From a checkpoint of a small transformer trained on Wikipedia.
Size: 14 layers, 4 heads of 32 (1 for keys and values), MLP 320 SwiGLU, vocabulary 2048.
Architecture: RMSNorm before each block, untied embeddings, some layers without attention, local attention windows, shifted keys, hashed n-gram embeddings.
Training: a variant of Adam for these matrices, 195M tokens, 11872 steps.
Each number is 500 + 50 x the weight over its row's rms, rounded and kept within 0 to 999. Layers, rows and columns count from 0. Numbers have three digits each. The size before them is the row's rms in percent of the matrix's.

# gate: layer 2 MLP gate, 320x160, rms 0.14, rows 6-34, columns 0-159
# up: layer 2 MLP up, 320x160, rms 0.141, rows 6-33, columns 0-159
# down: layer 2 MLP down (transposed), 320x160, rms 0.141, rows 6-33, columns 0-159
gate6 096:540513465533436487543435465540569533480528465535487486505412467462482557517410522542491431418475608523494564486541533580552550399558504387538482407532503496535545454541505360506523482528519463534557525455440596486506538533544467505494556429527505445512556488476458440489511542513519511532469554608462599514383553452623538511400512460497551416480517530544554561482498511567441488564500553561479527625506503545488489578464478540570537600497566513502550509503568490481529545470438403
up6 101:569478436479559529529512481463465496476478467522516462521534501473555547534433452461485521533415490485576465437556564486578505512479496450423542494443568486558454567579489540470505512545460494489440499477428444491514506503605520464499432436504473596574466468504463558503513472519414514480570514494459469456409515475510460492437578303535451490407473381606558552518494531609464605481456492587541532438479471485405504538577531555520469580489506525456536492387558425557530532488457492
down6 102:591500449395453572539560480478443408581370472595544459487513527508481506506433496462483465484530492521488586482578503515540509471463531533430533501461590457564468579616537453493489506456519560536502509460425399531534499452567549499545425364530397568595504525507417474533458451520491542503437526460509475545482488507562519411404518420512531543507490471494532514585478463530457536476517528588597431440447493463449524522549562585560472491490561541427497538452511470532456534437484439
gate7 103:538563576532460474544582573470518451516449558532552469413530378501526460513478494541572431475577461431563440511473471382467563521533464486502474522448602504378500475525509475541568458535398481455532507553546521444406609435455534405457524509440577511518469470435556421451513522455521531450522484466466480553465492456508492488550532525388475471506507536588441492439499529501555386503535549469543559530413450592438567457485486497519415545535499506534586580461511570447494459509502525
up7 102:562527501435533432583523544485528543535555489545478572476531448410516619411448547481547536484569450439523496496478597576504475484529479504490429438503495624530448460497469554474512532509500481447506452611533436581525519541452493516552535595521585531540518444487453544423455446458433546556558594572484411476451414533497460577513486559545464603520402487476441461500526544573477536501507448454482403587494522498531574448523496464532381550518558531522455432407450489478512489490461518
down7 102:515528439529526514552542508547466555538536443444451505559486561545525586446541471428517562585507472482515610516424505590450499442543514507573562395535488623553450479475412536564464517493504572523516403538499430508526488489526512462483590506496546533487559514477471458518416410511505518520465538530519499624538396534599530541502527528484491499470409458476451449524648522557480551495459511527466456628452508559479538506488447453485479559495603560528456436375422482522483543472508500
gate8 098:461445541431524542558506467506455569422503483497497541620432470474526491474427535468530493435474462497471559444548486554541604486496486460485474569482594461487547563565571486435439429540528479379601485552481551557523492484580516470471509511564511508395387476491543457519518503430405493509518457556445530607428618519474570501541567540544456551467545456530487541579519520452547555517417489484483445480518488549452529546487542653478426499380520485533512527477470444470572549472500531
up8 106:466515506517375519560525525426497489512483580536434460511490468625569562543421502507496426440475457497461444520603438520457361550529461455495538499528506486494508486547578532521491523502543549572478596530478526504521642417425471547513511586465486510502490452532588491571525459537555556501437594441450537507540541575497527540466418523467474522470518524466468535460613509457554511497558494506464517551536458459504431450584624546410532446485488548509455555564514607557565489550547519
down8 106:519436516450612535556475496474538497593454429486482500544501477373596494469444518446511492417545552475511594410534582512561553507483500530381480584488505462505506541560581468489497446503517539492499556537500419521509560438527563444551487496488544497509492474537467478404519458505378514565518535528370559552523544414471566534488475536424487524514517497430538519553362449420528500544471524432427517462526467538446595485468506573407430579442475516545548443469429506500543448476519483
gate9 089:589434490507476559530538438559435382401370490519607520506594501507559516506459543480520529459493568538448553499465521471514444461563423506497538497432508521508490515521426445565468438476532483427461581539502527389455516486538442458509507483511483519485491513531549464488465424597473464417573461401501539499456522526514411676532536528483538550450553459596456550602468500511545455455482527453466492518454598526520488476436549500471441541454502588463483422538542562493471467562433475
up9 089:510378507372511502469474467535508548464548533461507466533537529434412501437486472456517494482542567556472477514564425527526514524420540502480425492535487578474473550514495520434574474445493623559492575479571414464498545461589507456485557472514502477520483499378523545504526447417492552585527481503533478471502518504579586559521539447467594579519566480471604465496519587481456552548473535565425500471473443460540392492536461420600528567544435407562473491486539468532497591481452410
down9 091:522601511523494460467539547470448510510596480521540555545417454516544492492468516586521574508452509538563589518490456446461540458619532542623414439554560474532490514415587491582471476531503457525512482486513520532498454622495419514563487529450510525594517511492474433527500575500450486499428429476567500618454479455496443430499396530554478513559556445495465490539513452491463518471458508476559449475585566555492583503428539470488431419467559509465393516464516438372562428499538503
gate10 096:491607517467498521575484443525567509439481506463381522530502564459583531527532483522564528467527469539578523498548396512473374486608389510459552465411522474531506469582525389496455596543455536458531578498494490429542487457451510449501438520430577525528498425477431458496511447477480448493523406569544414599480501521539477444537477437451465486524542489414466544515485465449524435522542423497481552561515435536500549565544434590517520558502437498435578553574467490429444471469450515
up10 095:446486460471565439432426514509531544484388501513483523489586512516483479468425501472512535411492376434444578436501497434475535544541492542536596500462444453441501491463458437559567585508473460504507476556400389496537476485500514482558541540520451477408455437557557460528488495414519528564501527426460501550511453511452439538454547508476513447488432504533544464497544505607466534531612558581415522548485555566485492540570486491495451523576571518534421479571571379530623529531554526
down10 098:539439472505472510484582536531472483453561508527592436555471425508507527573458497514586540498520483540508426498478468522477537493458578507571466419508541471566439528500539474502506521476438565562456496503579590492546534455563487558473355436495456568426449574481537527540565536503495515542399621505474578298451438494476516500523526426505516476509470553460524557462461434572490539493511543460616515390556513486544539500423500510470451477507502530537435475471477592545450424542514431
gate11 106:414454567492522463452447485556558618485471381532496523485465448477469519500481565586467507515497541500508542485439411502485487507534430466468526438445544521432538505448509531570508533420473483543489594585585539514547395404511472599505613378537431479485483442534401547487487509530497402535502361485462490594482449494493514494425536546504465485561543481498481455437485587426455476525515516528438453508436459448456538495574488558433543523475519428520439548457529491486564430546548566
up11 105:520516540487486509461469501473452489539427545439422415484471551520548524488463379513600388488475418501496542549541484434572483515578475518487455425529491416523430542447491541523514517572483589550466447451470472483454613465447480443518524555443504477562473594440452435519518513531469569565584625544452493505486492443450473463561529438475531558482467574526526492510544478480472550515473557550485521405499598510516441441436511560477364496570609436511478494565497541526452560463547400
down11 102:532542440564464442485402488520514483446530596489472416461506621510540537545589441421521487454568542450515486485493532538478575443512482489588577420475497486481425543470477473405558462571514487433487444452440523478430559551506556345467557607486497521488551568467550458433533503441454551472497649446523453521516524483462479466613468425524517441420479538528525461489498421575478518526411503447550536457459503565594456481476464490504509511504436517495480430512538441470444537450503447
gate12 085:477516551552585469509490491530478485516466523424432534576503471425461484473490510573472506485618433547555447557485530642552568513452571504517536484511458578526494508573390489494462504501399511425470570378518533619493585506418422441432511559450493526557441478378538511576501506477541528513446494598561548433491460487540541489491478514518576401495504440545502475582503448594457512507563536464542523542471596489444556474460531401508494430454542517487507538590505536498519486521532503
up12 088:544483528545536477541527603543536568542468560479456477565494556536529494448544554396505380508461494419453522433468440504526587483532508446489474496503520544486518623500524555420491572506485522579483499527538526448582458483413462382587470491533570578465547632517522467502499575545454408524487549515510519527494539485526433508432492451535568409457504506622554554449505577462465514542516484415468557418476457488505555505498526502577542437408486531592548499484514435404463483502487576
down12 087:480473594548527461459417517557518401495445518453421538626546570507517503508474441494484521457539447587605521587500642623530556537465564480478463434543451502472539557528461532495421526544413513464461565452583505533521540506438400393568501464595468565516530476565509551480515476524532503463536506529439531594551488434496506518489522487536553447494450454486482446539552476496474515487537565490481409481535484538545540457446532457487492448532560546521510500608377467593505456554446473
gate13 093:554440461472559449444445452649501516546510480513551561566427522483454599556424511491588484457419550496534492542532559411445536538490537551556505502573485527460504387450529497548413545487546451503568477543567548468459452517433474468486634460492470504588400419508525513453579459451443500435470529520496488506473396501531575497540509533545516608487469443534542448512478453440478456460482526534517505552537507462478546532477449542473459374511555524398454438568510530495492382479463508
up13 093:399494498508471461530400449521441482530585506453475448478482595581509502477497497573599592472414455442575501581529467574555468556464488530495632566515549541519396470502478586544509520553499516398504524394498542569566542563460561513519485502549494548457454483510454559463608473552550554444564442549545549519547501513492599606571539483448442554479513449553499468550508451477504510428583519549496510537465571415518488612445467583452487473517542509511539521510454554481455482504491483
down13 093:476524449459511577500587581439574481432438546578468441452507514465495432447553505401466527478577512522518444418505425552489543567489473463426539445463426420555533539533490489563538532500501429475492548481492389522526481474558453554526454485544371508404597543474489449496423525501540438516553509539445473467575581502492404515377474427478454447506565578530516487518486552569537544469555493439472449452458530554505467454560539482564511643486471520510584504420510474481484561549535540
gate14 102:497529493608580440494515518478509570474506463533529523503526418544582402513513603542582488482633537495430483439396446465455428486602520483588576608556513526426534477528512499475532428586493440529437478533543551470483439540476435455494492452464494479460535485634451515552506558507482562498458523532571525523564524484546474580501564500569404406567490499454485513605417516583506556513431554504453480498419494516529553466503557463446492413434463471464521518493596465511509498503513501
up14 097:434498511476433517570431478443500439587475464495570451546511467510408496549451545587471523511464481580441497547539585524456448544451426501503445501475446445488558573469445486499629556524455541531472530583508530519418507467508439462528504398401505519577507504436451449499477470449620529449539467484483500473476501553438632529521456484392458483546464450577506478506478549466516444501494526386600556508615535428523566488530520514534475510572533557498474538447480547415484503568520610
down14 097:589553513527525571595449496454579509473458585520409563449464511463475536428555515544489482468456572567468570488512404514542438581533472527470460538587503474562440428477524476422507494425453532558441440564488490469474446421509449486571489434478503501395530484406454413459434520447476439528411441487594579589491531490471466479577507533506475430590480527352470498445489514488521422419488504515595526531500535578481488548485452533460443519525472564583519477504479528430474554475485512
gate15 105:425479521446466516515585526521551627427461529510573548580487490447517422457458469562441538476445529424463398479488495505469489365529483560500560534544467607506577533522510536479463495536512565510588448536373455509416515510556546525438457461480601468490491513473527485493506496468511557518482532553544543569505497440433468549528466381505507501531464462520471583474560508439595528464456506432465487501455507462443490565604487509637433507409513514388527462544542513471506605523463483
up15 101:468433451501540497500526486481456491460547546528517552585452466535613447455534481503407511601516525518525480504432428550507500427558530601446472515488557425504453588484501383576409438518377551477534493436420467449486516532530467519425501382505490550469482487530525475512413574420541532456510481471457528533588462549479633509541479434498420488482458485492524563422476389465519540470495486585567478481546565577616453516480519525543403500433524516536509546569501541533495475511501457
down15 101:495502488488550471520483427468453503434455538525581447537552449472573450426535498520491436498545557481552411488509449589516487429567456578471363523487497450534480572528508440507474463573424478478609533435461416498540586520495555453440540530456499550518543474455533414471467566488561492482484466510497507553531534523436588416566500409530457522560411426530521546428483414403513566546490495483438457522379515465508545459442497510520394585403465485487520463542463522628531529517497492
gate16 098:565495471486467478627461600515520498483447503558574533515473432500566415522470401513526515473498518485473490494527455471587533435548497538478525491485555500555409514522546467416496564595510385413417449482535497472437490466541497503457524469493530452548493514455545389532427585507491427476519537412520526506380561537575409484468495517586428397434456522528468465471519488448634452566585525478457496464454455514496508555436524543570609532512529497499425554558526533439475479450461478
up16 097:495521551568469497510552487444561515498475460441526502558469374508502549505503507624543557526535416516533469483579484496469476558485467531525562464444459450466492469536429497523493444537483559490573512452538547547500469528503554546457487442573510464550481496433518437515355518455504512497496507407501469526456533572553480561489588571482460473486548464523474542501607606533570563561480493572526530486471501413512464538470590568416470555489526575436560508581466368614564544414476620
down16 098:527518480574537535533461534495407460474395510462413529536523555480560478526533481546454515449511502613372557479528450494506505548465551489436532506521429514598354484437547480440577482531475433508504527524510472530553497492599481507421501458531467511519542465478490506490402568494485538525584500424454460587455531508494453530521479476507487435492436499508504507558512549441664521541544547465548447462451559483489629431451528563531557522561515616460469582539576468565561504439471568
gate17 106:472501459543538461568452481582546502468523467585583439505535408479602499460433580387440429502513518451551487575548518491444511529561426463504422476513450427457493471507408512481560458449511522527461462508583577490474435574550492510509529505513623556514520452479513417508562454469418527468414566505465541519439543501533541413477486530528497474597519545565616509588487452461548537571477489547612523538508470514486506518543461565581443507517556557395536510479543536487510380532448541
up17 103:470438535483459556485577462480552606489530650520505476474532521555476551536491477516475479511603542461399470445465493500535370530471492521496563368467442543554507437503559480472469506515540475588383512434498469571521553415511510495537537559577463547498424499485459449421471582541535533545535523539474530538541497529524526472486575446533507558443518519592524456390519553524362606464449585477402480485490493484468508430551502471545494531487541519549485394519524494481558462578464496
down17 103:477526548431522485516512490529500529504493587465542495491509495571544491567450464507486511443556534396487569501555397444511411526548468609513567504457473525555528445583501492491433505448509613571497515528495514567445496424469522550612448456426556550427490483504501461443452521522511492463466542551558527359557466370513514549451544445564486583379508554543481492431450545593441541470523509448402549493550566465472592511454522491509397477497499502608445440508548505530528517513499436
gate18 100:506478497444509450449523513520515623477516446494519475406483496398428479518410512450563420411519491436408555505535488493535441465485416537496622395503503590525481436452563554531415526504526485542551509652467561508521548420526487556495457509558464474431430504472529423520458377543469494491530425551483556529463562550532442552539552417531453537422523499497555501519457512531459503476500500518568599483419471449507540505561436631426504495508479520499506405482441461518538536480490501
up18 099:431535525425534485520417589482496483450447489472508508564575577517504542496533507485606478486394533514517649498574537479554475521420542416458529522515587435413420513509520449627498554541484468486424489443453471589483432557517584514463484468509459510549434471419577615388545509492526512425411490516584476520536487474491521558545556536491417494522509419471500419576465433479508414536529500537468494478488533453493528507472535556575474481595547475555525524532509567476584476461486506
down18 101:532446491575552541430455593450451423481542583457477520524509557546512475417586521501490548504476506571569436463412445494480555509565603439496498571528448466495525542507455529487551429490436487508488465439509305542511416582556504458566520487515482484485507444493481517483573563512471543444505651532491565468521455494523567522491391501564548434521464565445504509531582476434466471481487412495487449507541491561470464525403583376504555477450511466457502508537559464494422526462520496
gate19 094:486497523471577526502462470539497577522485520518500553607516415422536579654532487475446424443432445543480569488469522496484501502486425487483448510457491574463542482512464544572541583534505554553677521480448501515507570503481440490503471468526479425561470490421490491573528397504399500439527590419448423493510491471457471562515506523433561448591481527451517541529420474381533502536436476470536538462489438483439496528515466456486569548454566584473465507479516576406476507492532402
up19 090:445398571457468594513451514461511595482549443473397558520565457423500507552440504520506418452481475533558544521574528552491455464473453454448463471510520500457527466623530431508479567494457531487542443501462475428393508427568496510459554504485570488497477465467436489400620502494421492459463536495434470598457496440513535499469554491491455480461499578518509513493427486456518488550511501459529631410510430595440516555553550447543536489428522462499494511421561614400451544464571477
down19 093:471462542508479513457495598548448524423598577501423512541465366559530579550388495516477515419502420502480522500498538511493413511434474487268485447463487471504481525530491509629480525462525472501546523515503342530530538562508511453493441472495454476559500466527500438480498465473429570555598523503456472500470476534508473503470445431519491475588504552461573542541460536491537473481585471533530464501496472423488497589484469499503606477515578554520577520510548456543536466470578480
gate20 100:495470574613596439455599486521459557532482615449568459478475497539564491518448452476436513504537507510400401447520556541434420458477502537492457561531450472468606564554447596445567476489457463501422486429526597616495513582541544521481429455496513581483534442461603401476525478584493541484507448521507463501483558525505547548489600441444580538474565549517560460439484429465503491511502475452487510574434459495515478490472512508535490536554481477517568464489605558449535480466550556
up20 103:562452532436506430478470436517524532570563466456488507468526427537455555486517448546528456440552520445468541427480583474518478625496486460504443524588462492456471448451477412500411535511467496518487418398449468449464507537442433449472614568415447420516437414562502543480586470545521515548527564498513618430491467565543461502457518515509516526447489473531561390501516472514403402508608466452402520528392436483490518483480490509549456572486584454482487435519564515438524517527485451
down20 103:476517461508551477501526479438480493560493475421557500427525470498583547486541483478582367450512551464440505409469535511514504600567460464528433515529430486489456466491431451510417450456537501521438478513466466465494462492449469522462579471447452550580515471597459586448463500484552500535526510468473558625432494542496458551429519600491454520482498494477492515461409480472391473487553356407457532502385527528573584538465515530522429472493592522502505358525569480437497467517563443
gate21 102:495503451458405473445527522466540484501555505560545491497356477480486527505529505540452484554545552561541382444501485566507455536457484434585562529473495528517555496606516577375453556486489482495532426453423545471472526471521552412508538523472477561517493454478473406531517459490477474512479465533428491547517494563510534412550489526432479475539547552616538528480481539458646496507481438507551550601413547477445510491484396511585529472428494492515563472375604412512532547542436474
up21 100:536495435481484487472584551538541539476442527470520398472540509491477488451511559509500469541526519475414537539515588487525444602475588515459481533551487431534514576544531534539453441499546631581483457520485514499633587489419549400457562549496501494466503476517414472520479555495596459460470543509505495476573549527531539509520442427480534463470439494492473408473552615471495570473537581346499531575440498576536469468460502538517424494507534483445535418446510468553437353536490479
down21 100:594544478532508473523592502525481521469529496573455491560525470529426565444480537432464433443540540488455443458467548534528462611353565592519479533509455447524503449637547565527518473545521582551444532569486579473623510579506591421501492528530451541545476481547465465519475514545524489475458484529430466515511517537539541524477487455471494422569469550470457485486559586510650553486535516431508494471393541522558427503513535593479522460531484454517533451420444426423505425536487472
gate22 095:500581533477511484549500477552501440531527483575617528534513465450599404510519490522541575429454467432504484492580470620593560485505503479518547504558487555551418522479511518528565521469448552478551517547466513494447486536387527616506587543591483582459470443451499554433560485477511500405447501490482393555563540550446586471496565416496458449372474514559409542534494489513492546536547508434566485484480515418487440511551405484472503533554473521446458423527492504446482538594537470
up22 101:490469426461375459524548526490461510490501463520469474515529538452572483587449419491573480539511450445443456528529433425509421526544519534521436511548501482568497363491541567395460518535460441405497483496482535496518484528449533486512531547510443601517540507448518455497547426542550534457509516495502521411438485507455541538385401406585526452493464528495501560550377447525545500528615386567499529469487478553426521522536495391504482521519588499519575564430490451479509388462475487
down22 101:440541622453513404503447536521590490486522434502523527478429451486464474555460492415509552544466471570518600506478562554547551496458533421537543519520477567484454534488533479446520455477514523481480461536501447528451465415535422574517424551523589475471468515583495437482563604451438544552472498458504426648494492526525477498510513571559484481491565466490536529461457561437496642489426567409517526528592524471571533456502581538550589529481427519542484525639517460472428538487512515
gate23 105:491493515490507430579527462537573590510525456546494564467491487414500482551431448524518520446566621456419473437485458449470503527510522459488498459529547440585522530463384475498520422435453463455591439591595549542501554527609454508466555448475457466515423535502514452493553537520459442477502459549548415482467559475490580352532528490453415528572535437537531487420379502455407540563430422495453544511489510443474431424514530483419518483537478480524476510446459458449507436493494551
up23 104:537583486492565487415511416495476543555550594546518521552482573406516458456549405443563545448532544543549474453534422495505479453565489526540508540553492511522510582434538556451520461449574524501450448503589469594577451440393512523514496482535621556532503460449491493549496565421468551543500518563518603473533544424585446409523625559428531513541498550469513456540501504503481500515475441486480461573490532502499503424411456486493589453514541638457546531480507571554490481564528493
down23 105:538531529497525527546515419563549572559536475473468519492486580476496485408575526382481542563528462413529425571536477515500553427439490538629559508576486448470486534493564598506504488442398558451519569555457552513518536430457524418500551481577540578485511474432464540485476544461564615490549484506536550503453570539567424505506509519457504505455364483523509468562462479548406551485499535424523473592503490561502534424475516531544456584468435631512482540457542526563558537489518506
gate24 103:403518451522456515522474495572594537606626519519348414434468441565504500516460556535474435466481523455445505397521482600467418474533416543510499523512455505461538495479586466469508486548518448430491460529529537442537438538485608481520537538501560497412533511430568473471481459417398492548459467419450571480557473398516425428440502490423399493428478547450536552455490485475548526519567505521487540496502537530521496468573434509468472519502510482552488462523635559480488452512537526
up24 098:498659435466493479498527621581441425572445471516615501450475525462470538506541514557491492493507544532480456503558373509422488413550391526466526524455478432456536453507417493462473518440533501463506516601485533536561486539509499424582456566541495474426406532509557486401560471432493580504439467491502543482499512495506524560502537484554568485583497498504504556473520512589531397560582573439551567554490479470516505547516464530479485431456545568428487520396498609445525487518499490
down24 096:416529448499375487562542442480487515491582567507554527465527583512550500581489526455458443519417506464447529505483620445511498473430436563539497548520551469540477487451521521490540514503513489469391516559437516495386473502488480478542455416500531544508498474506497512436518468498627526568515473492499487474504572441508448516431515513532395560452482424508553544482499549509476501617571498425498492609551484497481454596493460609474530448445621511545443410405495562490571437418491585
gate25 104:515452511517503410543556391521514544431439469523503528572463538526491525487452557497488566580518487442573438515436452527467465521522564448477481547466512558525477504602463442424428454591456483545520583466513501482478494477562428579475516458514441429498542514531463475434548586502443507503526494510597432527555511588639581514467528432516598556455526611617476517487518534535438466542433482528479497487527514451482578528494573461481537496423520540432532579491503521413555486421588389
up25 103:454464577441528480520485458492597562558359499591451574503577489436505532474542475391445600494536483370452581506433580440436467509490533490481526501590435565471548494555512425534454462475555534522581497543491468505482548441548475497475483496509519469510567531464393402456509546358431519539510578545492470504518471427531451424491546509473542590512491411487430555444515481412520525558473598499488551495554429517473567532528427490541519476529554513484494430526486493505547539438514490
down25 103:511478573527535495416490457528582576465465412496537574573538496546461452486561593502603560590501467479438447404383545449491504492375485513489525585529485614409429501542456402543554481473511487487554482471499364493541517439506452577450568595588472456554504488441489474530527522463541502520505569506552564526548538480511489503502510544561478490602465440520603527471537442401484479490554498438497441442576485466420482521547469552526485554481546499493532483574442554478521483474520513
gate26 104:368510506553483463506485524522586549470481481467584522522542466576521546460483555422485490602577471433504435493470549458507436538577478554528501492521390465447496544502429454525535440540440523530511458535417582511539554443418474499465504495449581505505543532577521472532408444582486443412399496523516474473498545466557530545561559485429486483539554429420528532554451521504572459575453521476470514543568496593377482446464556486499465498457544533467530469444503372457554542462570606
up26 106:582518506488521469460564497518488520577522501469453488498545487482463416509476464481462547473556564522450562498598455563559505492453467479512531506536466483513514535484556350329511545551477509514482528498468475456417482476515543493484554424441487546504471409544473615454423522502525502491550424454420602565479474494445416423574448608477458430445465468386507385561461534478516505564628581415495508494566515513583499458538511515478512493598456490506475465480433500539528494545534546
down26 107:525509404433524441507595476420466475525537529465440504466617528466454447461464467537429608444523457463390538477537457501488544524434432475454515491514561480482497526463540360410489484493502444457402568466514377505519418446566479480529542519444512477482407483483477554404468559504438530487537455403413533439492455526469477419456514527467443493449462513510551440534416493538516419480517563449484533507546535470603593457547527491506413553513462515546447520482505520625529466442466490
gate27 101:529465525504451469414480479539526527452494528484477563488464402475508408449549467509501503519421538528490501551487460426485473502619548497549481436493484491526505560479549424430496484587583548453562474529367555572503458478475388448441513561551508515535596457551499472502490587415485445466513643533499550455461471482482385569520475506527549517444552549508390486518469485484573456425548415501454508585446410489437503519596502508592516464505451568452541463539560517528458573533438542
up27 102:440393490492490529410433515443522544460530450504438499390523538485514457516521536472524545449461524539514506483440578585557511637476526506400558553574428393480477518491492513508440480482557488468543423459459452544497443459509494514487502598553466491520474559536449480460489421481508447466557521547501520443495519529420529555468447521488572532599454585541547402437475541508502480422507436518458529582565510512475479480417483544539458434523536565490615547510589512430494462532326449
down27 101:507497479539510526444388419521454544532489485592448471471497567533478614501506531440556469493530466520470498499485514513571453504511462467498582482493464418501508549476448553455446468437541549506526444403465605501430400499500508527458535584570559515554508594526414483521483403434508467466568474571472486545509535466461442514467475627555533479525443519465419476459518503519478512497459523545385564570525483567540374461518491565557527457550473475564517465521564406358488424575428515
gate28 092:499390491545502630508530438492577556480526498465497455445478549508484507497605509503595522515442509502559514538529579489433528462566525526570499509508484465411467546606444406485547532430480501563503462501545501493500497443538570435619498543493622527450449538469572513431586432550533426519472511610600495506481579494589461550599500521390497509482525468461520493531475524524572532505515586477431450462497417436503551465585545522544434513528439451511526489496489515577473564550565556
up28 096:496556467597599442574452567510450534483484533578482525498515525585456543568470548460463469552454509535539472475569497450491511618563494470508584556441372496367519563542412480326501535462392492505500517438486428412478545471467454512506553447572496511478486414576454467528499502469408542465470479554549464500397480448468447454485496547518468497461516528424525571475521477525414555496474422530587514499477527585510477445508532477454462507505454491487433501539504430529538441426464522
down28 095:643413459560526552547496384424562576555445530482521452475567599461480514481502541438534486480541417491513542463514573561500451553433447557464503594515555508450522482556493437464474492480587461511457378455446513493487401439434462507501465448452518515468431502497543552536507526502570513506462401516516471515485566411520510466531520466531441466502504455458541485544401422545516537530424439456517438494583534552513460426569470547535505567467531446523520497500455584512454555598624558
gate29 103:555442466539487472611519562520626533563449510573465539533477507503538511523447469383488518492549502433556591477501495451463428529582482526573581547494529459495443452440629451447507465480527538498488468563503450567552469433480516467542518464454492454498531554508478486451471611430536486453460574523554559559556547403474524551494550482552506568433477446544478455536479515467461518506487464553481526432505448451437571429604515500483532562459427542469468387519442396498505351536462474
up29 107:580451451526465462533494627558628478434465570581489487472419526500561578538471543424519564510567481444493486382534500518481423468564539457520484472522482472485425474568507550448602468492457539481496509428443529534486494480473513551480403528467570546506582549507518519500414569510489458505597536489491542519557580490563505561492446541634460455492568451546557584487471479486532394552429510568496477390508509587481478402555529560565542497472482534486527512520531454575472455517559540
down29 101:500542446531560453555507559487542510552542561536436454529555516486491538463524501406479458474481460439517565478513485429450389504477528519584572571484543496473492425511594467436477487496455497546601454561405420584557427488465522519581494381414572464549485559469527506449409500453534500532530653457478524507491509437543455475510560512600539589415550496509448555506483511460481535603530492538546448435502478511435551466544447575526505539463457509462495466521425377500486414488441503
gate30 097:504568484525497531508498493548473418485482507576453530457419428441458404521419598572371391466500431570441465457505496597461507538475554486508577547437550521440502569477472500423551538520490511467535468566512575456531527512510445493454482585459519474427496453482438351521560507583385522518546441480561488566549500461536498522399554518483532517499531610430581504427413434473442469533507555513415471531479522494424565514515543544474523425456460426518530479480467519555483510462527494
up30 097:452501484545455476543425541516421504512542468496545568428485524448554498479526494560531460477528507472559430392450485495537507506556466536474542409517482524483461531438581562508499449503530549542516611515552533390624469481535421451497494374488495517426489554519514447535417442466498512492382449444460506428524559527553419550368467564483541562533418425438510473451463481506576547533626538488509538531464526516435440537509452484450522596515492560380555489475489557562456475459520515
down30 101:399557580500587541505462542510459506505491501529479507511530657394563484523541524514463494489525489488507361464552443476484504448586442554487502495512481491549414556432522512496474542518498495515458460422461659472502555505445541476444498459564475547576503517525560420458516412505514398419437557472398488383467481490539455508510519573402497592580481488505448515491455486509486542475457563496529444552465555408525433484480435403470509533460496540436550553520541585524513435536487504
gate31 096:499532493542439568511504524455549498531497576579510503513519484473553465455481555571562561605455508428538514373425518524512511597463516487495547559529543514465568552510536506517373447559543462551460478515415549470505572560563558481543576599531440445425459638536509467567502507433543536530464508503511496566516558559478512436556531420528562536517518511542537481482496456456494502496436590535558601447582549508479505554598524366467451547467551500507514501513445553537420485596438493
up31 094:508534574516430415512433526479508612509581510405476447493480418580447536473452551470429523504449494571486508449403559499531494542472467474571491481469524509467529424534456460425516396440430580447495439438517517440500480482610463587468506450561537364551529467608474471534449478467494492532478469484572515421488469472455495496537518561539561419439527561493538484460568464587492516572455482463539454503502512559521526544452419556578514482474442425542623501522454490475497523520623550
down31 096:471524507475490558466478540457551553460487587536467496506490364567522438510464586489578585541434483525617489405515495529513444539437606466518493483443491434522439561457512497538454408468516562505426485442403562428508479518541500516530519496535495534443495532572448469577376475495510507522457444475459496515562578544479570534570573461492577489470526494472576447497506431445451530487472460425519552437529523480549573453594578379515495451488440490521559427559439560593461530537433512
gate32 099:465464463434429511550559467520542548459506489561513586444527448524479612485586537516468498565468414481605435516545444499447563486491540553523545464449492471440502518510485480492637484538522409397601499531436484491383429523517512488482533428526502537549500518452550464495576529486486534462478537475437548432469409499558497675438538404544528464424454504538461529425595510498587539497486418515481469511510523497467510555493549489598510444505552492453480496488605473501499476454522610
up32 104:590484467501488563553549489528498527342588595533529453503489526498415554429471488471524482593455642455538492587533529457502547452475411436471516482518563473449555535389483570515488439453520555520485467616474508528472454474598484470565513498456491486452517542600495446554549529469529449563518483454410464475478473523567503485561464552472496560525547413563558444461398508467480501447454533386439512491556597487490430479483551521511449485430506516465477515530567477438514521595452514
down32 105:625516463538487583485524444478436530430514507553471453521443626542439494492527515471582520603544556477564429547475503414513451413546499506435497492564547491592595505453437578518465415474496534517532474557489561506459483412608530495540526564428469562452550564553526518480484516551473490506520496474460490360487555502470454440598514490430453542592521466536501465508463552455492441483471478508428509499609538544482423486429600525524409489514581525480516496549521499442517456560556425
gate33 103:515556551410445438521525432517539570463556505545458491519499504616468449538462494429555466507530464411533538578552461410549482510527458514489475496469469441448575412497576545547511523433461424517509488535534520522461505491564516485552513617437523530501444425541420540487585505489413554485460523451460552477426498531450441520461414540376544518397550506594529594477465469542458511638440444513532550525457555503455431488531575564514529482539597508452417531512545529447512525477588517
up33 100:487561493449634508557480546440449490422513466516380452573578518467565478474448502469494478471549445496508545576421431454489448547464496501473521603470494557502387452498563470523429470547438506452544552555444515470521576511379467529463392480512466480463495450532464462563435468492510486482537434464434528557595647503532527551494498522472453536592531519600499556474469448465480441441503517536516469453526541452513476452518503476401467457450503510431387425598451512462517441491520443
down33 099:429585470456530537568443597478479525440471448502519561525466446528527472473494487566526539455496523528541375380439418589509502542421543532470510503483463536545438503545490493471391484581480502470513547584462419543477468544522505475458472501622503466425446528528460407530495471577441484510518488512485444496545514545594449506456545503514506473510560509510473484474417474425409496443456626525509495533517478444574510467514499412419436500474373501476621432494495466456498541434376531
gate34 097:546472548520493441568495553608457510523484521513498575490425534506486516463438466515493375473492524463447489432544524540528536591583613510515581532511498523514493569468537553379579491574514457490502493484500593478501540517587486533542449436462545504559548460557503475602521442474442531471574511488538524520450511535492598571497464465436593476583640557493605602541481503484629539506561382545509476421547489477461570536467484494562496520543474480522503490598527502533561483541495503